python train.py --num_hidden_layers=19 --hidden_size=160 --num_attention_heads=5 --num_key_value_heads=1 --head_dim=32 --intermediate_size=448 --vocab_size=512 --hidden_act="swiglu" --norm="rmsnorm" --norm_place="pre" --norm_eps=1e-05 --positions="rope" --rope_theta=10000.0 --rope_fraction=1.0 --qk_norm=false --attn_scale=0.177 --bias="none" --tie_word_embeddings=false --parallel_block=false --extras=["capped logits"] --init="trunc" --init_std_qkv=0.0215 --init_std_o=0.0 --init_std_up=0.0215 --init_std_down=0.0 --optimizer="adamw" --learning_rate=0.00272 --beta1=0.95 --beta2=0.99 --weight_decay=0.025 --lr_head=0.00887 --max_grad_norm=2.0 --warmup_steps=596 --schedule="wsd" --decay_fraction=0.841 --decay_shape="pow" --final_lr_fraction=0.05 --batch_tokens=32768 --max_seq_len=1024 --doc_mask=true --train_tokens=292000000 --max_steps=8912 --dataset="wikipedia_en"
Each number is 128 + 24 x the weight over its row's rms, rounded and kept within 0 to 255. Layers, rows and columns count from 0. Numbers have three digits each. The size before them is the row's rms in percent of the matrix's.

# layer 4 MLP gate, 448x160, rms 0.101, rows 212-225, columns 0-159
148:135086126173154097153162086102119112082150082127119138163113141133131160125112149132119121160100129126165099115189095146147120104168135154077105140109154131104129112109141115143127102131153102116099123125165128129150155129096141134115144159146136145120125107113138101124133156164098132112162125172145165121109154161120149145123133162147112130146127111164078147126089144126085164129150160134154149112137137093093114128086069169109127142137170144099123131098163093125102087135110123
098:114134161142128118144132114109138131133091118111170132100105154115110128156112120119129136116125103094114107149117107146147143105159114148129174121127129123112106138134120108129165127170125140098112118122092117125168126147136091100130093138133083134124156140110127131117112125131096166130117157095092132072155171109121125128094118146116110174056126132124085119159119111152062122113132127089123114183122120124137123133126160147165124147093150169225100139128117150114078111164103121
070:134127098121131125138113107151064067129130136114158134125155154146125152131119141161158150130109114130100121133114115101137162130123102160083119133114111149112172156120130106156095122096135110152096118121133129118139141130144186099115156087176161124138140108089095137182104157143116122109136121117164131113119132130083130148137115098164087154134115146119136169098140115109163095121140135140071115146147131149079126090082124147129090087145141124090116165129132160142146166169121090
101:100122143092139132139122130124159130145086126139066135079089160150150098124136104138087155160097103095112136143120113125142155106141067118116131101143131159138161145136127148154148149099107137152097108094132103137160138188138173103137125066119152081150108115115167162111132122126159080137145111136126103113166169145163164120121159114131099132088128101111134122125110167129098135162100124090115154127141128184094150122144106134150142095128146146096119130131114116129130103144130110
099:114115144099135139121113099138106149112133129129127161123084102146101162180124136122163105061162141070149151142128175114123123077139105099102158134176166116134123141139134124098133118142126146137128097124094080129111156133126146148119121126109138105115142112171122146115116166091142169114112128119122117127116106149095142117097151126152160116134147144147089146129111120101097118102169149119122128171126106110111088122110131139126145090127143147199065144124100114113121194155114119
109:162066146143124132166118143109131131167146108083112155168122122132149126138117106168126171105136148103109136113140130130139141138144148130121105156133102124122148125126108137154115161172068124194138159155149135166079093152110110107086126161127095126139150124141101117131167148125127119134126160155145111116131108175114149151141116154148096146122162107141140124110078121089160098084080148137115137134128125150131182157143085168097117124112163105134100163120147128097097129148140131
089:136116113120168124167092156157101141121079114144132083139081137135144121126107101125086107129125143095100120124130162097122155150116128148123147132140080120105116111098136115095113110107150078123085145131130098146168130132139126085136133142157104126128101100131130140123129103119147105145121067109138123116156127145071085126148136140109114144115113136085123167121111128125110217122115122096130187128131125120167135129114131109137132099131136125191156125169083131081108151101139107
060:133146109117107159115117156099119115160135111146120159132152133156105111074125125109114144168112164148125125132157160139137141160133106107144135098150122154135131119142102143110129152127117155117116159146161172120143159101086142129128123143153150118155080113082104126161140139135136131159143161173145131106110119183096120135167152091146082119114146130128111136107125138129110110151116171120104153194161107149059112149112085131138088140189098141159110119102114130172123118100097110
100:155096136127128171113111146137133111161153136146124126149118139162168124132145130123098111134135148162111128148142112136131137145163132117118076144130105080144149093163144134149134068088098097166148146104140185146112099139085178157119124125145123126125090160120149150113100126158113119086109168139168124145082116117107134151131114100121117076152090124123166129133102130099129111066128138128141114121054144122165141110127116125155151128128150163121153076125109135110123139124090147
088:118099134091151127107068124150125109145126155137095139128096105128119107179097115126180103111138121089125123156052115135125126140118118135150161129139148154120145178122126153109086143153138109118084101111130137150098156145126129115116122112139117118109188133116105116137143123098112104147126108051092111122120154106125129118105122116136083128108143113129126110131156122123146144049098109082165136157138123151111130104167154132175117162135124127106115101134130152152130115139074150
095:129120121149108123078153111134122129155082133095150128140153087094075124110153188153105145128117119132122141138139184131132131085158105116108176156182132156121148102135136146130110139109088108117138123129129133190115129173091116176138152114135142132131143124139109094094140161126147131122150085126135161127115082163144178100142147133117108129112135138178157129131154117150109098173134102130108125160194138122150146155166154140138144103154136134135128117106156161133139131153146132
126:140109142134157159075116120106109169112142162123122143103125127104089151166131133115120107105154118100103112152129189141140112084134103121112137122194125132092119161115117156118110115131118156158094107153126115147100181127115140141134094097108182112147140094130118136129136131075133113125109114114138147128188187117161158105116165147112115091147132121122101116110129154124136088128094129111112134157158146122146125159163110141097154135162121104153100135136112178145179110132098154
098:141164114118106105122142120123127123077149123132088120156160120111086122101138097166123148155124123164138104091110175128133157175097150120146114124118134173165131111152103107058135138125136106132102120125118144097094122135093142113135125164144123159038146098135145140130152107129116139148134110107121121166138159180097140164118091148160132074111147119141113117139125099145100146142141145137117121139087114101129157143128162129101094161128134146083124135140149128115105124102116069
088:134121166119141100142140132156128131127139136114117105100100125126153117152120128116145119143141103091156105110140059134108075145129111123094123136165143138127159092167140156149089149142151124101090111118098164136107095152130110073130119123102101132123084137112089160095124101144135114127135107132108109174129125095147149131098102139129128146135120133137102147143144158136145172119234136137144138126086124146125135123152087150148161130129129095160137100096106179135147119131098081
# layer 4 MLP up, 448x160, rms 0.0982, rows 212-225, columns 0-159
146:140107127157135089125148090121135122078131089125132128165146144126119161137132160143111101178091129128156086122151115139142133089164145140096102124084155137100131120098124142127127089136137123132102116136166129125125151098087141142152129156129130139112154137090140097116125174158096125111184125168148163102103167161143158143130130167123111114142117108155072132116099138118087181136152147101150174127142142089108128150107081152103123143152161138101125131109175113118116084127102136
095:099106134128123112078093124101097145108107166142145118144118115126135114130145118183102113066126167140118116145128161090122126107132141160106159131128134123136181131122130149126167125134144149103135125154158105117152115198118174162126128134126119167110143146140114140127104117107158128139140110104145140133143125112169148106132127181113126119129124143176120159137128179154111169096161121116140144137157173100158108103120108093154113127127148125154124140158161151074104164206122134
066:127132163085128129158089110123087152109109155131129156135143133108119149168135095148122109129117137069101132074133135148143116113132147111161162170154133146121098122122132129086114134147129129128121120133117122120095119142135113139121138163085124147090132163152161108106156105111173134130120073111063124125138152108174130071127138134106151127123163136122140139165121183128086149132130149164153157132160130156140153178099130129107121111080109107123098082134159167128143140116154164
100:134133129110114144136093169097135117100126123124117147093080122125111091097171114160114146139126118148091150149163142111136147157115127105133116120078111134148168124119121148164098140094094108147129133143159121160148115151158156125117088081126114126141114097133128173119113116133172097104142102120176114127176100133095108108154129141157167129123125118117141128100123145142088120145085088074106158112141122124107155156160097146138088160087136113113095131132072115139112131123191154
102:121141129099108151147147138117135188134147149109137125082121148135113119124132093104103118148127113121089117153121123139170125127163073157138151133154124081104167104135096120110122158136102122151076132138130160108136144112128173109155156109131094099104124105094088128089141151156129104174130091104124124117104132132161130099109137140155104100134128134090136117127115155104130133122113121127132143157187143173147129138132090137125123108222112119161131117095110128173130105182158116
111:103133140132134134091147150142134144091098122171117112091121155113110141123171132085141115136125099133148113151135109163115091113130102131130161111124153113102092122136143129121131118110187131069102116101120150109171148101132169124145133067107140116107091140122140156116086113148131129109125116069103142144118175072155151105109152111134159105134084130144132139144170164149096143148155122113162131144124140129136087102114142105152161115131111141099150078151101145169185125111123128
087:139122105154120141122158136137137115122128101112150159136192138125111126129147140162098117117124158166138139139140169148154116092111127112124060129144131153138146128132114090121103141103137128127156100093131153113148095130122149139127138131136164104139069136141110097093150117126140117142080096160152110133128114169100074159110132128107115117124206136123209111111122104137119109108134130188085120114117098099117145149166137143132124076157145112097140107166149107137118149118108155
060:112104081156152108156130099127186143119137127129150137125078135165075119096129097122096149145125111140111167068115153119155086153141166115136135138146120109125152093115143055185111158140102139109160131119146147094157176126102103141101165140126158169136098127129136131153124140135116097120132170121149113127149078128132125113126117112125164119166145120140157114103108163123146138156111091138137067109111150107131138117117133090097113144126126125106141145117183116121117138128142107
101:085146122147103104147142089132130154102109103114112121112137114097099123132115133145141144164121093121127130116138148118110117114117117129135189134109129157112101124096115122116137195164149166124098125152151102111149130127162098098147142140113113143137137102127120121151175105104163113141131075116121120097157139155162120120130128159127134181078185123139117100126137128150109127199116130084093153114189119125066128155115129140135093140130094104142107156110155120152114144099167092
088:144115119117107148118154139137139103134132126130123127129092144135142126164106148102133120162130122135096120172152158120095142112129172106153146112066135101135076098140142108123094132130114129131185134106198088144165126104113128116118113096109112133154129156103120139078156125111164109105100183130091153115134140182094118116162102149119120134115139163130105175131154112121097099113163147115079093098145096102098137105124119140123124083098126142140116140132083090167110140122124113
098:126127129140188158124115142077152160115129134120134120128110135138133131156108127132147134169140138138101132145159133111072142126173122135105107159135129062135130121144124107113142113138110127143173080121085142103122160115133136123147135113104158116149105165139165149122097104090122134140114128123161182131117146088092075155121129113169173064154158099057090123120146113128124133109100133164130123106131109089184119122150093143107133139121118126127098131163118111115114158111143144
124:076143127146113122169132104149197117146124126166123136123092116140119128116115124077105119130142128135126115093146094121074117155123120121093121138106130112113153083116064106162165139146149141128132131135143166119170099126164115144139138094129130119153061096115148163116121105130115095131139100143135129159135149134097123117128116124141137136141154148112098129161104153118107140116159151141134172145160175184115111095132092111108117072144128148130157079155144132085122127086132107
098:151104127083092107139147083093098101130143095110105124133137141139102139150140148167118126154155138135145098097159106126132155136187120113141140068108124167138105126158106137123123170107120113112137122109125126130111161169112112071078123172140120113086127133150116159147110138153117129122125127097070154165140150156095127128123128135152138164140170078133119179113096105120094139143125150114141145114112101157121119140136155118146110131129180190107125124171104143115103149141131103
088:133119140103114156088100110106088116117132167117095116115095119147120127141103113151119141078127157113177132125108154105148144158109106134118113122135145102108119158117139126092110110150159160099172094148077089154114114124104131126121090111147082121140164123140149143131119135120076146140095106165163159088116151134141175109121138159104108088121101099128077127115156174111111095155125118114143117128117156073141134109161132095129160126103133093095124126098105149122122107087084117
# layer 4 MLP down (transposed), 448x160, rms 0.0962, rows 212-224, columns 0-159
137:123150106157150117127124101126118149094123130119161092153129145119114122130151137155108143162104125138161129157148106151114119101159138124092087127109174129126134146075134102141107061120120110102114098135140124149139155108102159152138140142109138108106150126102168063208129139137115120113145128185112153134111126151172155174151118185147155144128145155133101130131093114131089173139128179122128188136135127101128134120102106139130109123154131159127154162136142097141131093109113132
091:132115166126153157110122131087172122175116114075133120088086147132093116141143094137111162150135165105106102127123109123188131134119117130174131143136120139122146146130116125103122116119108096127126089138090107136121109150113107127119093137174132107118110144158138119094117150120146082126141107131119080120110128145082133154133106135139097160131101112156144075143105107166113158152168146094146187157116112107156107110117125070153166143134147163133181137163094105121113109138141146
067:132101136096162120122173089108143168142137152092085166163124156129120083147159124161121065107103119124133097134134098079113142127102081128116149122107101124139129146126115129094141147192132139101128141118103123135131116105111133161198119068110157135138138147150144151106134091088122112159093136134168154138100094119127145128165146112115128121160129175141128146129134135121126119129124102151142154158157125137158120110082106128138183095137139156156160120134152125114133138103144163
100:110170129133147107144112134169142129158114072126125166133160154142156141092154107089115181134099130154158141115131156098148194140116122143119136131156106096161199124098119158119104101094142118129133125105149106113151119151115144092135154106136135117119082139081145127117142076095101146148163108123110132193099154106114126127172126132160133147129099112128145139152138110150140127127099133084119141146103135089120162125145120121123118155182097122114119095141101119121134111079121141
101:139123116132106102095138102179116059139118182158141103119121145090131134118166119151139159103116114156142135100135159104104144140097138141133148129120084111110119103113163122102128103165111078145114118160128160130146120127153153195178124134133092129101094115133141143122125101170120133127130121145136094082127170145152089132157110082143173157136129145119134144103136103118106149144125132164128132125134134163121061147106115112115156157158173124113112084148117113142115146120085127
112:119122130130146134106131105119120130138125096128123140082115164136161154127159111090108111135139109135174116102149099121099138113166109128105115096135170111119133090125153111101121130102139139101112151132096173109197156118139138131104110120172159092090048131108108141033114103137135097066147117061112134130121136096135130105131134098104142104114141128112108137116148144137115143120126125141145120131129109138119093103131135138158154096114126132115166100145101134156123157089106118
090:134140098144164112159135098167147146106128163137148161103144114150119148130143119155103096107108115125168177147156149143201150080154150108135111181156136146142151174143147119137141123100127102140161142106136167097137118126094123142118122076138158135109071150152107100070111133113087149135101146110147173130131177137124101110134135154133150177127157082107111099111148132143123117135117138159147109154109130115124122084144133089130126138132106109147134125131124126120106140137070148
061:098133154145135145093123141101117128118119147112123103165149109130069138129143126145150123123096161114083115121076137151153128107147086122103125120098141112119096088165102122115156155171165117124142136132120140157135107123080116145144140122134141104180134149130141139088151109147138147110154106056137129097121147162137121137111144140094113127097117173116128066131130136169127110105119128108125122112122139136151156142128133117099138170076162119190088127101089137114128111064135097
107:084128117134118097140112133129104151132111126103108123119094127139143171131119116098137122142121089124100112131151132119126113105142107125150148144147150158116097112105114102134144196175148172081143169115128121094131147140134127068102153102200141143154135116120099141025114136123162150140086119118104121098130135110169127113173128180125124158128155103135103130134108142151111122133131112161136142156138141130133138116166138124147117089122102104142153142080141096115098129161129111
087:139156099141132115117103090157181092123124101138122152144142123098143129134136152071116142116174125148166106161112134109116154113137128105105138111139156148086104159183130120117099108128089137131162119123131110117141155126116109142156112113153116112178160104145101125199102134116094114119119077143131141152104176160146112133100136115111054143098125091132146151140118156120114146174127173134147156097111138157121127143141096128144143111097106126090127098136111156127135171160116130
096:112107110136118139104154134150113131183122120087150113130133087120137123151141145130111159131131128123109140108113168096122138103115139119125148118129177136090122111119145125097134111125135115105137130132153163099168092186144123110074097150121112122103117099133117112013166129157177104133119164132113112135105061142129152131136139117118096143136144141150128166108115117111116145126117164093122150134162140109145117131118183171166156100126110122147140104108139116137106099163095129
125:145146144108162154144137130120148129119105135146127123118170125125149083101180161171118150151077103096161108139074111138121154097122127122126148101118134113172095111111172125067087075176129136138140143116120103161148165111111080135154159174141124135117131141084117102108138179136180147102119143146117117102136169116118115138107145085149142109114114127143129121147145103154077120114161160119111105115119151133109152139145160112095137158117109117109162148112131121123110144114103141
110:163148103094103092109124137132087101112167109115130106142140088132078115124142106168151170131173075105122107094148145113149149142116110116154109126148147155140118119135084151115139132134142102150098108151077098093095114137119117098150128171086113115086154090156159107188146137132171167157117119113092136129140142174127111129115086129173169116099143145099108116132144103123135135126141168145145130121136121081116125161115121125121087152124139121108082112141124141114148127105126112